{
  "num_hidden_layers": 15,
  "hidden_size": 256,
  "num_attention_heads": 8,
  "num_key_value_heads": 4,
  "head_dim": 64,
  "intermediate_size": 384,
  "vocab_size": 8192,
  "hidden_act": "swiglu",
  "norm": "rmsnorm",
  "norm_place": "pre",
  "norm_eps": 1e-06,
  "positions": "rope",
  "rope_theta": 1000000.0,
  "rope_fraction": 1.0,
  "qk_norm": false,
  "attn_scale": 0.125,
  "bias": "none",
  "tie_word_embeddings": false,
  "parallel_block": false,
  "extras": ["capped logits"],
  "init": "normal",
  "init_std_qkv": 0.0193,
  "init_std_o": 0.0,
  "init_std_up": 0.0193,
  "init_std_down": 0.0,
  "optimizer": "soap_variant",
  "learning_rate": 0.00371,
  "beta1": 0.95,
  "beta2": 0.95,
  "weight_decay": 0.24,
  "lr_head": 0.00516,
  "max_grad_norm": 0.5,
  "warmup_steps": 200,
  "schedule": "cos",
  "final_lr_fraction": 0.0,
  "batch_tokens": 65536,
  "max_seq_len": 512,
  "doc_mask": true,
  "train_tokens": 260600000,
  "max_steps": 3977,
  "dataset": "wikipedia_en"
}
Each number is 500 + 25 x the weight over the matrix's rms, rounded and kept within 0 to 999. Layers, rows and columns count from 0. Numbers have three digits each.

# layer 3 attention query, 512x256, rms 0.0802, rows 62-63,126-133,192-196, columns 0-63
474505503473543450478455516500500476493460506549512502480458533541446472506498537513488504480506503532501503541482552494504488539535484511529548480483482506489470516488540534499479489496456472
498569472494530510502559525523533546531505506560514567532487483487539521511492451497513487510524477490477477505516538483543513501491531564508495523502547529467494495509522492453536493535557530
482504471500502514528508498475479484487491530538470489541483495542504513495478488507490517513546492507490493507504510542516490485506512512496526482503510458493496467482532477526483477501511542
506477462507536482528489476503479505508487495492453478440486495520449510479517540519462560518480492482473477481515468546512502487473527529492484478496505518473495462447508515497497482472524515
487470495492520490487537526499521509549535520454500528545456464489499491514522500471540492502547490512492557498485513501541476450496512473492483526529545481509481485522546553475511499478525537
512511522484532539491498471527487498494500536511503487478535505499496485509516526518490528485486510474493493467505510493505509529477484506474550495478476515508503493488496476490492486515506490
522492475525513506493532524463497541511520472438498497482439513491514494527493489501506521470551524495534499491495488461527524502507511490505477504528518484514473490518506492517500495492540508
469552507474499519510480512544482470510476494515503504494523451491491515505498508501490520487483510469490521501539536521469467513497504497525487488479474519566493500507499499495513495484489496
486502482493497473454521492480485511529518484441469516491471492521472505515495498525544522489504497474515485487531514510477499507487519476501488498525458490502492503515526511499510536531487530
488484539530499515494489519496495424474501511499515471497522499477500497519494504530507499473495513497533490513538470457477505468485476490503492491476471537469493509515484474506511549522467517
480503483494485529509513454509525458546508517530495451504489470499512544466448489510487513495532476495475487487512507507518521475449492487505453512510467473494505506488475558506537459540542471
520523518503519522487510533542472485458513450470547551510511529462490486490530537471517460502485510468508499511480517509521517486529498485478518517499505507477474488535490457488510533481493509
496502522515470477512466479472458521530514522543505469496498479510493536518463458513495473512482521487515478431515477485481512484520513551480511489548511495528482537512478485509501472497472478
528527509446483533524493493509463479504518501493494527518509537493506496550527477513537487512560540510496493513479508505506463483533507482456480512523477511508488462493529494472504492456498517
495505487526497485528489481494520484479551517490500500475533516532484493505524499484496504529500472469502501475511524471480477465486490549503528474546512477525512496481492499496501475495487527
# layer 3 attention key, 256x256, rms 0.0836, rows 62-68, columns 0-63
501537523503462506444521517511503501480483486516497466478527518508511501522525521487476503478476516518513510475542482495534536522529515532487483498478460469522510481492462525495506493494479500
505512499542502516523485496494523489488484463468520514560510476490504490512522487506481460509480480506521505510503550476503495497459494536491494500503517526586516504530510485445524505503518448
497470526482493478495491478498499489493507541540524502528509531527481493490474495517519482468484487533497516510500503461482469519475524505533487492472520485510530501484482502510483509508463495
495527516494475478517498505510506534491483490491493505534498480526497501473489482490497505499487526492528475528530465523518507503508483518468489467498510524488510515502493522520519493473523521
491479493516513503519503508473515467512488507511487494487481507511495522471512519518506488514501484509496495472534520534516480529480534481530478536505505487502506482507508528461483487502482503
512489468514502502516540507512514502492468470514517497506495482504479480524506482469523503526474500512522556499490478511493479511522481484461515531492526491502528503517481526495523531538510507
483505509503469512510509512519496533525480528486498477493468540482487509474520471494482515471494482526512491436507491531481483517496528507503518516489515507507514524480512514484496481522491503
# layer 3 attention value, 256x256, rms 0.0688, rows 0-63, columns 0-63
538484486485515483484480497556520496469461490505528523499521479524552492493492484492492512477476493487492490505528452487532507537518503482439479521487504479498478531503528538461502537518474500
483510520513490534521504505499483501524532477495523517536547515512528541476491507526529465460450511503512545503495472511491482505512470529509479518524511539490524522488485549525493495488527522
533510481507483510505435513528506517513533520492495510538515503491488526490509564480509504497494500464502520485522526493491494495486511517514492524502513493495448507493443476478501449487489499
462473475509553555486512479474518532499482475496540506480533507486495475509523493479507529503507506498451486453499512485534455504496524485473477471472447504486517497502477463527483519505546499
501503470522542531495537462520466496550536484487498524498500504472479517485490515498497465487500518478501472492557526446490492477498547516486504498495479489509470505472517533492531517511501479
500533518480488486531520470488502519502480520498525503472495498532480518495525505463457491481484504495523515488537504520519517532528509473476493527497533512521517523508514463536518525513487510
520482489525467506448494533488505512497455512536504507488519503446463556470509502489553489517488491498554472503516483497557489510509528540522476488480496536490487505527529501551495496526489539
474501507517534487520500484460494495512494488476485474503535516507498499464524498464531499452508500491492497535539473520473492500567553482512528488536543547516478474490522509542478489516481498
502476502484523463531462519448506470489503507520495508480491508458557541506518500493501556532497475489478487505511543461479469480434569489508504508492441515497480589525518484472473463467493535
511458545492497489529521501491485472466482492507528472527490475484497476505466509519497477524494502517495464476476530509515495556530481498540514459507465486553516508505522495498490489505544510
486490456515504517506532529509528527489495492501533482497484501473506489498514481517503510516478496475534460499478506496502496532491529500492506503503492525488467528449497511526480487523520472
512481495521550472459503479546544521548495520477498491474516508479500483508517483481514510513514508533476477525502459478480483513492498517516518495500513503475485537522478524541540480499470500
519498472541501533532507499491488508489488490483535504539482500517522479511516502508503468467525475508490502495473512516518475538516508513519521469481510472515528508513513513535483500516500532
488488508488492502528499511505473492545503531469504508493538495506509497497507505507527516488510497524502478474514483459503522501530511509488489449499516496500479502452481506500496550548509493
495503477528511506537557472440504505495507526477506515482485495489475516506503491491500489531516483508521490485478508507456523490510509466535492526536502518480475433470503503465475507510526492
515489489493520507511528505474485464506508523449483454474564497519481494485544523517519472505515489520462525530517460489513507471523492516494502464481520514530503472488548500469482526480468495
486518509516537500501455503514492485453500503502517509515498526501528493505514476469511523541493461504518485506474494486522522519497530516495530528537488493507487515473470539537482482481524492
507519528498542516531508496494499513522499481524521508534483532473503503472524514491533527485520500528492500474504480527533473541524505480473524504534454516503487512502508441501489515469507494
492531501494496514488517540507451508498482513530525488509497475517503487526459495497516503482494494485517518514516498481501530517552508523499471471488516541526496450512470546494493473532479465
485503500497493465507475520534522493523504488526511517505523466521460483497467539505528472492496476523494502499538514515453506527513475480501509562522494505509507505496498523537541522502454502
450500517536504518499464511515522486508533477551543495536517522465514502445508489536502488506540502473492485505509489529533510530532538482529544541490459521464499496518455470478526482486512493
485513518516492512464505527466518508495512536540531494521498504499534554576510488508467525479492498473466475488475484553517466516495521505496497492485450478528527494494531507493551511502500490
491485521458486506511463482534510538499505501511507498495502486470513509489511528499525480520526522482487471472487502461473551497451553518498529535478523523500538510510512515533493513524481509
451556497511509511460512499485502527522507477484512471513480439502500503504532493514510479471488454514495490512506549527483503514490457474519460504499550510547482495488496470535523486499543476
499514470510484499505506460523521497520547474460513510459471467488510476445500517502519508517523496454502512534542532517451480496498511476514469541465515501464473543512522518514502487503492505
509542498474488476502503495508492520495508455521513519510510512477477499517501484500493537491520523536520504532489464459472507479465507496494529536524518490473523510533520490537508480509485514
519495510506486484563497521518500503560460502498490490549497465495496461512507479479529491526500480474496508483482435472457488503507505531482524487520484487481503498454482500476468496473512472
456511470521552537497493525469499489507516494504458530507536501472499517518500492506484481499473525501489527513523502513469508483507481451473503500505487504498503523511476495459527487489524503
518483454509503548511506496474471544504485522478486507497525489542549469549497466432518476475532548486519523463459474531537525502502479485481513485513496434529514520484498494497526561501477461
478521480543519473477513506494493493531524495526531490525503492514499447473489479510436496464524546456535496546497496520525480519529464502482537478511510544516523514503480457526508487552479550
479498462507538535487517494527486516500512526499510532484476474527477559516479492496494519491498485536465505500527508505525511497518477514491505501493532460536477513483472499504480493524492536
516470494544523501519501473509492512496458497506505471501496505476520465495540510509474468478503475515475505469501516467511485474498498489492489530497496486510489528497474476542536490523500505
522489471474470482507491513529508504477485505497482461549477480520494467499506549548519513447472525485498490535475511507491484489496539489500531513485513501459502517547508502494490506486485469
535476501495533496530527476489539442461479496508491477481505484484509518484525473491495465522499493507460508482526515501494506474501512503499525484513483524488487505524469502474483477497535479
480490507509489508554469515514503510522495538514536494493486541471491501515515481499493487526473509477478504475465499497520488540459481528524494464495470461498472501508494490488498512496502506
470507527492525538513508510469508501519509489499503498509510488483507529479482489507456526471494510491473534487465514507460538520489505506508535498495523509504529477502494499554498513468540497
498542475479483524475524455513491502499515539496529502486473495513478527495466503485502505490506514536520540487475491524492500523531485485526498492491511526535495500526519470488513553507499481
468514519534490512526490537493470487494459494485491491490528474492523484517522458459545499454470535497498500503526499491522486527527543538501527504491480464541502497501484491490508497509526473
538518495503454509437480540476458506490463492512540506488498475519503535540495491501547511490552482527489508480521515557525496545484478532495525501478503512521531497465527474477489519515525499
528526541490533502481489498552537515509515542506511526514487504518485527497468491488499516557500510493541458465485518456469484499505512525530512484491529490454531482533472468516498499497485521
489523497517487482511524487494519477462510521484499510487504452513478501516507481472466504463521517454465575477479483513494556491510475523455473499509479510514492515512472500499508537491502482
467467504523501491503479481524471518535471462504484459498466489516498500498495541470508513516500485498514489497502545515504473498494509490476481527493496535474467519489523493507493478474476519
518491533485515529510492498503474457504493505487508497482496513509498483517483444484528507490479483488512489510499527511496472475488512484472465524490508451465523511478482520516500494507500511
521503514496518470546506479484470524504501503518498451547510521479493511486553462485482497515500526492496490484505489481493503529488485478487509510526483495501497504516525475506497500470512517
550520489512477530520485501537472496527510491500526517477484513519552472502531507532543495481530517484510513460509523503531512509510504506502490478511515469509491529505466474515537523538493512
502493462493488517516500483489472476508513482479495522523497541491477522495517543533511493486464520491515497516503492514496495485483484528481444546493484513443480497505538498521526524469493468
473494532507494501476489546489488494531499502511513481496494474518511487460528515492488520550557505479485512526494522480484490504484471465486500521505482514487483497473506493513522529490501481
478481488447479492488482517467518498474503507509491526511500497482485527488548484489510464514489476512519522482468501482472490464464503531510460490518493542503513530485496442487515483507499494
510505491494472461504518520519496546493497473473498536522449501544470512535537481532520466490479483502507524527475499522456476511524485517488508517511507510444521496530469561483514462506528478
480492514502499510462468480488462500495537524470535482470552488470461502485482510501539531508458512514430508457493498560491520479514513502493516492492510516522488531500512525523504496471531493
484503491519457499470496506520519497552534501518518494487464522523500487523470504534501529517515498506496535503505485520503535487472481519485500524494538500534503434483507485508482505480458519
527499473485505500538484519475511519520467475492514500513520489471482513500484518518477522545531530505503484486532477525493499500480490442539505503482490553507540509496507486511445495478529501
503511488497507489522518472470494512496521507484550510514523482501530515498487478536514502486489548545496501503502436471486522476494483448492509486482528512509502468515547502501476492503467469
471496474572515531465496534461492497502514531497476541500527544480475504485535544489504491497478504490529526530501540454507509502553526440481521518508518520537491485521513520494484507505540460
490468446499477498477517473487528523509520483515497505525490548479487506522501513452543516532496513482523503488512507475483521466474493513518494520490476521456516496484482520530483506520506497
512516526522490525497480517517507498481480514504521480517543518472452479488491515481496521500486523493495495502499471491454508488488533486505517494514492496476514542468502504503496499501496486
510545502485514497442477488510488473494555487447550473493513570551502523511475493521491510497555464498523497454512488543534486486502519519530498468526497513496529472502521495487524513491472518
533522528457459510475490518524526493465458471494486510517497518475508496463509486489505510499491479501500484472514505505535489458501499491502516479539441520521473493517515517493536483481510493
542507494480503505540498478493529479512526479521542523510558487490484531506546516502497514524479469480484496480503478488470481478472490512480486496506472512522527510482492536513525461554493493
503463545486466522492512478511484544478469467481511494491492549466488487534487478453477536497499547512476532499469497505492478524493527449523536478521487475483490531549501514507449493498562549
489503528498448493514527531555495490508514468474460472494483447512503466502494496508524468472475512500499543515515494519492511481466472527473470543481518494513483491487543517502484540493467525
497513497495498500468494509505484467475495498506469516503523457525536494469497495493548510548488506482495515492510530508512469475491514501524438521507548530498464516444514523495573536527474451
511528453523507496552477481524512472494512496483522445479511453525525469500537519507516516464503515541473489522497547441537484515529502480560473494543530503520498507504495483473512525503544503
467502454520477532466485548483495534509475492552476513521522477483466521472465506520486509501504491519480495484503497514505510508493505544454535500440511480547480500502520501499516487553460455
# layer 3 attention output (transposed), 512x256, rms 0.0667, rows 0-127, columns 0-63
483505487471504482506494476541485479479514498456524465502452503501436539485501523510457482501498528560505506516482523523478485501473482511549479481509500511463505478533521497497504489502493485
506475507513505486461499540481517504485495512467476488469451496488504443541567513503484508515514467461441485532503560513465558523492519464532517464473532414479512475536471500494505516508462485
439482529491473493482545553490490465461443472490512477509499469484525469503449472514457543546457525518500509532529516470501502506545445517497532470499492512506500496540507514515482495538530510
496498518522488484515466549520475500495490503515474471475473552459503475505445507457472501485580505506496461518550503488462515545505496541507501511523504497506485501534533528488480502477477477
497555487537545513507437522476488531474470544522514513502526497528526508518524459527530494487487493564509530492481451501510547543462571486458544471462537524525501509543542424526483537495479484
483468568478573545481460529520512486527550524492504482487558528483487509531496496521477440492540485470526541500455530495507498469538459485495513482519462520494501501543512514506511512501519534
500493521408488484519482501531477508526483518472500483506515562496513456494441526486500468488547514505485500460479507497514560514505486466496533506489494475486550503465470499491505477469486482
525492522490532520532502516537481504539491561516479546526480523472484503491508512521480515524508511483481479478461523498517504476517498492533491519478509494481493533503516560501462519484498521
461471474503435511497468489561537529432533470450510494518522505515486510525454518447526451486444550451446459480519466487556488530554457512485495546514567486469478488525524502440482474545528516
522531481499521464501523458457524538509472463515509506491474502535490477480520514511495516504498513495489524519516516517484474478483490497438531503515497484472500435466445500516481490517527454
531480506439496445478505524480516468511528494495488497527522496537500503489503498470488504482509524508522482554500481486515532453515488530520526566512504548509532480509479487475489507485509498
494513465531495492505514547540503473526491493493477521461510492515459512466433533474516553462479478481541501461506499457522481501518531519515467529492464492528516490509516472449484508507506521
487466493469512515436493512514522472499469494548506468542494530482496560495543517497507488476500493520484493483546534483534527491514496492474509501496501505482499464501487485473474506508545473
500495492517488515476529442494497502451502493502541481491500558475518530543516529464514500498505523504462476481512450520478524520492527514502497523494472428487514522524512500502492470484499508
525485545462504497488453540482555482519511487504506495483488493482533503515531497477474512470492497472504493519459528474527479537504492507474477537474520505518505488507514551547508524467456519
455527535552557490496490493495477487517500455509465498516469530542531549487486478461510518500495475532478497522454445530522550503512512498489483486520489511502491499491469528526490527561569461
484493488504505544494553449536502450501497490443506544481464525501537471485487503485491495552558547488477525493515520469495502497477459516530531440477485532497467538456487470424476468500511491
501502484487467485487523524499494495486564527506492529487516493482502477516475520497483511528452494493467516466445511484485505532500450535492507488487544545500486459439513544527531544467489516
501536537500520481522525461504528508506554470478497508543527477497460549505508505482500525538534510513507511443498521496496470521495490517504513547537502470514481462509482498501514532482482499
524454487528482523545509497534547522517523524494495479523473548486503495462515494480541500467515510516513501518516477457548523493513513533535461501541467509461478491518457488494483489522513479
544491497514470436532518499503489513515506522468459470509480526541476456511509482463458474504491473523480479527511503450475505480494441476490479492526550484492475508461499504531526513581480466
479498553532482501512530502531447547489529485448489469461505510515459505482548501503474495534455443474496507492522500468482510468435513546498521513522543495547490550463524476506497512480480530
478551480477511515525519536496454485551487484467525501527519479511477484486471468468472464456543477513486532500548483482487513490533492490516477439473466456518470499468491510532480457479495527
524455536522441482499512550525483518481531524488519526469517489471503499503451496456491490513525554488561505470488477520519462497461472503503527517488512513480501534531479520500480522492521550
513516453499480466473521501495485513493495491524490492524504458495518517543537479549512488461491522521489507507473503470533540526497481498502496499463524570514487547469483463506493485503503540
517454519484495526501512529503510512496498527468487466526533501527508528509495512493517489464499507506484519495507577488475498501521507483502454519497475493549527513512520479501477547476504506
463474498523487482449468500473512520472488500501487501498487461465515498502465536463508504478510510525511523534533512551449514508535541466475525538501489494496482524507507539508566528521496471
490502480504459448472478522523458538482515513524524473504457479532505493472480495531469492505524525465482496506453496514437508520489508535536507501503526479476500526487537486532476476501483497
509493527525514492497541522539528450456553490468512494549463532480496512479496509535508509487489499492507473495459462473466470519491488465503501494534532530515491453515491440492487469503503507
512484544474524502507486508509509541484508517504471485516510528476543504504523533479489515527520503511500539454512503478470535498456534497527461553481545433474499494490507511511488541481512454
505485480518464525481441506493507442516496496512477530535498492542533479495456535551481479499518479481523488499526536446484494511493509524520530490484455504471512492571526482516532507502507494
465524528474471502489524525443489503461488518507490493482538491492471518519471509495503527498515502485519496478496469554531488543487544495497518506534524498512507473493481455452424436476501515
473502471514519503473520475485467532546520490510506502555489539493506495520551488471495499486507477495516489488488507514530488508548519522505532555474482490550479482471515497549501465490491501
431491473508522513450447527469477483515536488497492503464481516543554525548490486493524509503516506543496513454478457489485495509550468502500506541538488472518526462455477509502502490480543484
491504488504501558495483526524482505494456465434458475525492527507488508522499488451538490500508466500505489499528504501467502495515471465501513503478483546537498474464482544505456485539479495
498516541466495490507512499509513525474484509508490520501511509514508472480526512499491497490497493520489513506517511541568486494538516476478499563514510475461463473519493483463456491520492490
508497541513474474479521535514523535479445487464492501495456462436455555484552489472491451505490443492501504523483517496540515510513522476444509468510489512486488474500508490545538497491505555
517494451474500500488508464537525504540511465539479537540510526485502442513558499544483512548503474489489461503510499535524468466485517473482470510445473463484488542510457509522509500501485480
514469543492511482486516523467533487467503466484490482491481546547481443488472468482501458495493527513471509506514498534519486468494463482512492475490485496473497419494529519501463458485500529
429538469507519482559513496457493501458474485496509469487538556505455488509493494534520512505529472494478503523510509511562531549481473514479467534542514496522499480482509484466539555485486528
535522464483490476498508508545515523479510486530485506506478497493469467521559499516516513510464472506519494503546477479505489504545531489549545483523464480495499497508513506504483486492495541
513541470505531531500451498540486492505507475493481521498496501442542471513526496540486449448510516516527461461490484524500460544517497473510463463512480547523520482460507501521488492531479472
503512462490455486525504468522529517492479561540480489508526534485491488492521504478478529536562498532540479465495498478478493514505511506521490530490521549450503497494485526499477492515486491
547525525456529503471557565510525492484484556482533507513476510525541499483523494469481513494530516501498498507489520508480478501484492529476506483487464432495498518492498514505538521546507508
478526497461514480442483528482513450521506495499473486498479512491509554523486517512478489501460489501473513542470472472464462497473475460453494498512503507491511488484521513483507499474533487
504511543555496476473483526504541507469460532518483495455597492530498532501529427457515470511517504498479532486491507452509482488467505459494536474514485485512490479514495472517512525526491503
547515447519522507472523504496497478497487486499502501482472469485476521489505511514520537460487512526522512547523464507508475516472538514536514529500474486535492505476518467509535463461507500
503471490511498425518498503512465543525532470509478521448497442500470518510459531506514523511462525492478509493514474489477513550489477521525491511503505466484500469536550550475492484505513501
492484455494490509502463483533502523521500539534455545468484508442528485501503509450503543552490487485521505499493498479472480515502539505500505457479457462524498445471520463518480532415474483
468514558531522489486504507527473503484477502554489545502491484494536487497474491482482496496557493492530478534515482523503514464537468487511457554528451517477500467537517478530520506508480510
441524512526496553536517543516475525499488492484532479486528509499553528520502480485467477509487522488515457508499526474479533506502496473529455459538523543513527518534442519485524560475527510
476555522517490482484458512515508508460471496520570489496478516482481486496476513498460486473451523488480492490506555509488478540571516541481480544495509426470494460523523495491548461507471495
551511488521475528489492522549544511536458467466497487449504480556490500537515505486518493478509442476525505508506512477471484494469543478490508544516463469484490488531444423483487506509559554
484516493449474499482501501534464490562477530481539471509497493489489467487510492503485452468534473560515473522508488504460507494473524512480543540506475509503471469508491507484473462478523473
516500485498474467512538490486460491480494493473511503460525512473528509515504525475538483445450482499519490503508525477563508562542489562477509438502469509548482498472491506486494530516505524
513522469499477487439496510494538495502481511497518532526463485557484492504537534497470531496512515481465536520500524514504497525466496494463519514470494524497502485512465524492488485479471514
443456526547489473531498456480550477529492511522528528461525473490541568518534495438526507481492497479486520523510482515488535501474521483493489528514535498497489524393470514537523523523492507
496507470503514460536503553457480498497493441509502466485525475511469482503475509468532444506447533509501519501521482458503515480481480482494550476493552502520496530540508458514489502454455478
460461484492515469483495506522510559506490491495482451466496502554550521515500511475535487503495515463510453527496524476532476507519505514514543475546524466503457483499525445461497532512486538
486517504521545528494481549541538466479462526511520480532502510474525508493482515533508489473556511487492521536532493516465480478526515489476493529451479494533500489474520490502522494497500500
531550470536537498507471502466509564513480462497551519528530535490493512529495490484480568505514556484489476525499454453498516480491560484517553420503517513509506505499460539503456487551515477
503469516481510459536522496469495502498503427460434466445509528427511459519499533500484534482479520487528491501453454546508498484487470508572528461491448520511479516506517511462545497477474511
521454485507484514514524478466500526551504459545477486490468526495510512507509449505512493519503474478446448517468536515511513500519489486432493466470474512505517514472519452540510503523526451
487479517457522484492486521517502480461505468529508509539538524510481516489491493462468503514483523500544508536530510464489490538463508504544480461525488504529501519541531505466552473498563538
507440483521484512478489520472534499567509522526514550469523491484515513490510476474495519485509469491489494491501491484518479507486519513460491493497476504501526494499464504489492515498527464
493500513503519520512499464503483497518499512542487499517492515509480505489494513487521472528474492509503479504509509499528502501491516503500513519521477512518478500469530510509496512475522497
537483509510465495464496491490491545522510538509519507478510503509510501503517494505466448461492504518499471496497472547532496502497471483484505530479501500521490482512505499489490533504510561
512525493475490522502537504493489506495476479463502488538533497519487495460494456504519539487462522480512535493448482486487493467482515511517518523526474523489495481486492468467516484523475503
516467505515494516471554528502521488509500485494523525507446474499503515537493515483492533507491504474468491531484535464487516509531464499520491533497493484491525507485515519476529492506531509
492457450521490486505561517469500496510474473514491510535468506495476494493549496497523563539509532489470479506438481514465491492480515508495489513517509480488472499475509474472509542457501450
508521484535514506469496502483489475475534519487501478497444475515537483518508515494516497507488491492500480496527531477481507494537481506499499501520497501498480527512559512506519484493503502
493505467549507483465522499486483516470538502512516482489487511523544479539490480501475505524508512486519532502485494489529511477512486506510522505492519494483501484550474471488499529518482503
504541544529510493527525499514479462526436512493537526518464466445464483466509522530458471482517501514538507460504544530482515510466483499516482493483476541473542511482475509514532492476484509
469522492534491536487502504506475508504502533473491504481516512447477508471523472502543471483506474505503478469523474471461549496470573495514489515492495494513536515507512498491526525506422542
451547493509490512493504535466460498514469511508513499458536501478496475536484530513472500489519511505500520471472537525482457507462496500471486502477525507477508490515518502463512476502522550
490496527473524540494466467474470508488541478501508512545469522474533542475505482519479471481497472510491508508542497505513503517473492444457504504495505504502519494505499510530480533496542478
513528519515501507540524484487507529512507482486470468462492472489494497496488473512496529510515497525514490475497457510516504501519517518567521505474485516495504495493486519509519509490480514
524452511502469517480508501518539509498517493511526505497507465528506484510509488517511450553514500476535544499492524512479462532474484502507511477516510526523506477530505502478527486500520478
462490487482531508496510441563483520488496480507494518496525484524478563472513498534509513485479529494531513511546479527489502492506490505521504467488500504515479520473494518475505503551499508
516542500456482541459502475488532531532532533480530519477546487514523507505492465490545464520494532501478502484532556526478462514526524499488503522508517475493489484498489502523491458488487516
530492482469498451512487547480511515504475483521511463534496497471490493502524529509500480472516529528502476496483479520527506492515506516543479490507502497497488485491490490548520513524518490
516460512521500498508528465493488515499488470481496457515447453495482490467502467480490479468543491493502518524517462502495515486522506518531543525492483513499519517529474482481494458505487503
477485476488485548482481518503490469498473516524469507491473517521516484528503491525498508502503472503471514523462507490491538481507514462458502473476525491513461525509503491493496525492499480
513514498487513480491497470503495479471506489512514496492514482514501494527473485499473494512506479488477507474510485509504469502489498478480527466459509498506489501521521497517486496480532520
515528519484490498506484483507440519494507463485505539485526501510550521509509492533525532494533494463507456468468514531525509517456512487526520512471488502522532500506536497476524498478483531
497479495520512515518472496499521467474501533495492500491485491504500462459470516507514480444533571496507527475461493496505510497523505477497504476481498491477490493512485480498512493517518496
511502495555516472481512508466511449453455521506500477493489521493501505508526517497510508547488485530510520512487524507501531489498469494509510553502484504493486475524486525449523500505509494
474481462499502501511472466480539484490479502505508505485510504495490481505524501512532531532463473489478481516510503495485499503479511502496486466537510486525497504488506512466516474512528451
511457534504488460518437525489483499497518508505498502477557508511510506500503519482497501535474459506516464461491501531485497543499487489509507504516477447502509443515495488495517503483469475
509537466526524498495468462528511494495506515489498507492502479510508471520481500470529513490537496517488461468507495493512484488490513568496530523494502512507481513501513516519465449520514518
528524523494515531493514486518506490521544451537502482507486491543473511460515503533448524539490471503490480491513511474553486514485450481497503473503506502532520503529497483513478510498487516
497477494500509507484535501491538501523495474464497495491514521497511497530507481521504510498508506511500476487502483510547518506536490504489491483521509485541487487490488503475490479484523476
493522487489539518520477491497526497538483500514512483482477482532507517478487486507503526532455468475542513543510536515542501526502504530496508458532475509486514468516471572452498487481502507
463486492507506492493494529454528511492489502519535541502467498518494498512477498487534508468478478522534479508479493510525470477535499479482493475543495544536489493514520488476517504486458481
507514511522502493513554507471493512514473507492530458469471502494502525513516504519527540476508467497497490474443473535473487505504520488474518489474513521524505522485487546484469490460484499
481486486483539520489474508519503514524544510536522511528493524487476501450509493460492477505512545499513476479484496497459493491488487507511461488502508507472528508513537537527512520476492481
513525511531492509508527515514530484439471514496519487452549477475535530471466500493533479537485495505471517486504482489497520498460504501486477487493531504503516522537449512486499535517513520
533515527500476510538518501549514494473495495478516500514506452490466495502522510495502520466487501450542498524547514493512510503461531515502516506526486512513449516536541517497484493510501483
470550523511520482485506492447524513513522503535515526468494491495510493509495525508499510493487517483547505542529479481530519475502496511523509538466511488483516490535501487469546469470494482
522477482494535500485528514495501509488473462510480469494515454460470474516493505512517502507476509505516522509495482504489491481483479523491506437484502498487501539481458512503515490544498545
492472490512490536491502484477500466489520507547493511521537514558493495499487486508500520513470512452500485485499471516489479547495501496535497510512475466478543509466501494478491510499501507
503507536486498480520505533483525533495465494529531491498436491527509558466478514527509508506495527465524521546452484510452496521510492510533518465518528512469520430505518486508515486469484483
516522479515502492521496500527515528532470503534497503525510472515530541493518493529507490497460481498512503530485514473494484549496480484489521494503503505516518521493460498502513509481484472
506490503510503516464484491504492542501490507513522526498499445497554470513536513515487491495477504496495506469523541525503524488502500521498519501498489501485506501515475499527479465528534519
474470461482497520492483504488493500546500536501479510523516517540529529510476535512487469505511537519511453519490518513506494494494448498525464472524519542538480493471523518535507461476486468
489503491494527473515533520498483534477496525492510528526507511529505496500515481476509527514507518512468564513500513464499540482513478487486535536481519473503498537509496499495508499461474490
513542564519493501490470532507467479501502488492549485483464501464519518506475536522506477452492510518488479509478507526526525499497440515494493531462470494525508488503541484521497471462510500
470515508511516500510475475513476501501486475493503539472524511492500499527462497519491531490510488514496489489533489457520492488506479474529526516493504550531524495457541494493495488461500512
502496491494561463523512493492519523529480512485499532493516467495532507489474484511469479507500507506512490506529488514507536522501485490542486486489517506478524487488510468501504499480496473
459528479531492541514506522531478492492479500500528493491455503505496502462513507488472506515488485530480492499479504547452507518503509501508494503508539472487521524526502505477483513497514498
489507530483453490515490488524497527462505500500486512510552480480507506492535474497513489506498487509516497473509500526526521495522472488481519503502488517496505500486526504513466522507501527
492516503530486551484546492503550479475503496499523469493499522517477472508535521498522465504522534506491467511509518550461504485466498459518516485456490519523480518527478491503497529504481521
493511483515515498500528474458496477497517470492520488510546528537511494502486495512487495499496497503474506471475509461522516480486500471513503511485521529473519536483519491482518526521534528
520458480511506513559489543492468485501512511487530507493459505541497507478532476489522487508473520499476508460491520483504467527504518561513516495491560464503504503518482557507499476498480500
534498490496523454491482466496493510496483509524460504519501467489478519435520494516506511501492502509519538491500524470513467528505482517514523479478457438473476498478538500494494478540497494
503443494483491490494552471509485525505535512478431531503541493489477509506490496504522505523512498485512501452480485507524483477492499532500535491486505508485500470451522514521513524508469545
489494489525482480491503476496512485504531509516502461506506495449514511481474493482514497484475499504506484494515526523493484483523494503484481454521528493548501520494497528476521518544493501
512487477508525493539509513484520517475509509511467520500477492505533505518525496495525495505500523474493527501485526501517504510496506526522480449513517504472515562489510504513506496494458532
525542501504537537502468528516471507486528508485493513503514496494497488533484491506447487508536500506490467476495515513482494478507506511508482503508537503485526467508481476518516494474485505
505463536475519480509507535473477499492493474482490473478503507458540476524491497504471503501522464516509477478511516477520512501541486553531511473486519477516502493514504480498488528477528506
544531482541500508509502521477485471506490480481521475491497503506510474505513479510503511547518481509534475474508496486523470520504460483501509497501456497463507509504492473503493468519527499
477501520499489501500506488499482488490489549520528512517513502518516504499530485512494526489506498521524531505508504505490524504534483544480463503459483495480486491469461497484515479496520532
542514537497510486484510512502434457488533491484539530503457497459486482492480512492496518495485504514492500495479505496495535524492472501515477524461508506483543528499507521522512530508526480
527500505485488502496506499498495531513531522495477506506522452530473478493481509475514532503487476493502488510497476465522484490462486512525530519528470489511498505521487485507502450487480504
505430527489514496485492473519513456475537525514456494500487491523476514469482507494535478503524466519500518472516519545510501525503489487464456532483468457485490484528529503529522508454507476
513511496473516536515463487545504517502496561509526532525484510512477543471478470506490509472511480507489515503492531495507479486498526499432533525494520475491510509489509489512471525510503497
459473498490485475487499521500490508455518502459492526512504515476493496482525522476510520491491527474537542522525476511534477499501471531511503483500503489482502496509507523500513498522473523
513511548528513473514511534490519475510475535484530498503475502530549496486490510520555511487449490508510529513471504478526531515534515468524478521494527534529545511500503523509508546489457511